python train.py --num_hidden_layers=15 --hidden_size=64 --num_attention_heads=2 --num_key_value_heads=2 --head_dim=32 --intermediate_size=128 --vocab_size=736 --hidden_act="squared_relu" --norm="layernorm" --norm_place="pre" --norm_eps=1e-05 --positions="rope" --rope_theta=1760.0 --rope_fraction=0.25 --qk_norm=true --attn_scale=0.269 --bias="none" --tie_word_embeddings="early" --parallel_block=false --extras=["local attention windows", "gated attention", "exclusive self-attention", "value embeddings", "learned residual scales", "capped logits"] --init="uniform" --init_std_qkv=0.0825 --init_std_o=0.0 --init_std_up=0.0825 --init_std_down=0.0 --optimizer="adam_variant" --learning_rate=0.00332 --beta1=0.9 --beta2=0.98 --weight_decay=0.016 --lr_head=0.0155 --warmup_steps=274 --schedule="wsd" --decay_fraction=0.772 --decay_shape="pow" --final_lr_fraction=0.0 --batch_tokens=[8192, 16384, 32768] --max_seq_len=384 --doc_mask=true --train_tokens=136200000 --max_steps=8418 --dataset="wikipedia_en"
Each number is 500 + 40 x the weight over the matrix's rms, rounded and kept within 0 to 999. Layers, rows and columns count from 0. Numbers have three digits each.

# layer 11 attention output, 64x64, rms 0.251, rows 51-63, columns 0-63
515579491538523539471439581519516550472553509505479526544444454420524483520477503419491484533502534510541517507486486439521531490423504555466515468478498462513553513470540541504517534499491511
454472505525498547548547537477522476449506500493491537510517468522471546478505492467525512493466520459489447474484505449473556535503513532424498497444490521517489493496525446410535498543557488
408523464513492510467414501514555499459540518498489585551510441552515496497462510387576491476413498509444444484508498447540535496554488487465480507492498512554567483494524475466554496541550503
463468511541535518569515550480497465426505473517470579520428483453490535541487454479494506547477503436501529507508454548493523521568551487535547538521495478533516509528540494512532503485489515
463535399500479472508472466539483483511463546468534438447501498517518516474571493440453438488489476516545533543489432553457422449503527503520500547495497466521472496514539529469520494434530497
462545482452490517476431481511473513528480500560545520511420549495540492422473490542530428455506451478509533471426448540467502477477554485532503502497492508475459543530485523489591487501506419
463517555530477447482484501449537476432504497545472479543489461488470562514473611466453511512490483442545515463522515453498545511421550492513512523527556467526536472451464519448522487528548461
470504521573512477591497530530525475472477439460544551506435489515445491506530570436448533545572507494535506503526549533499472535542494498495539543460504536424441466558467527555393496473499506
540481454614555391509431542534546481524488508505449573549399523445498535561505540403568516552452464504538492509498512473507521520398519575474509514521532507483551512470485514490510489564429520
504535519520459515532578479481522554476559515517521489467588522507526550514490498493410443397512497486429531527485456516571540493491439523551496493528520463486487493516472559558433536520516542
426533499419541566412545489481463531509566500455508492451494481478491487457516449535409530517550524501537476577440491475455473515510528518511486473502511435473498465503494520423479495534515567
507497595463484533567462517491481478494462496491466480447523501499532461439465469609457465493529507456551506515504447532530467438501488492471468463487534445493457491480462510466493481492435496
502561518500453491480471519473546504521508535505499481537524471538555556485530527441479448499534484526496513479452516471562478497496494441460449497529516491504460488474461471454484480527463427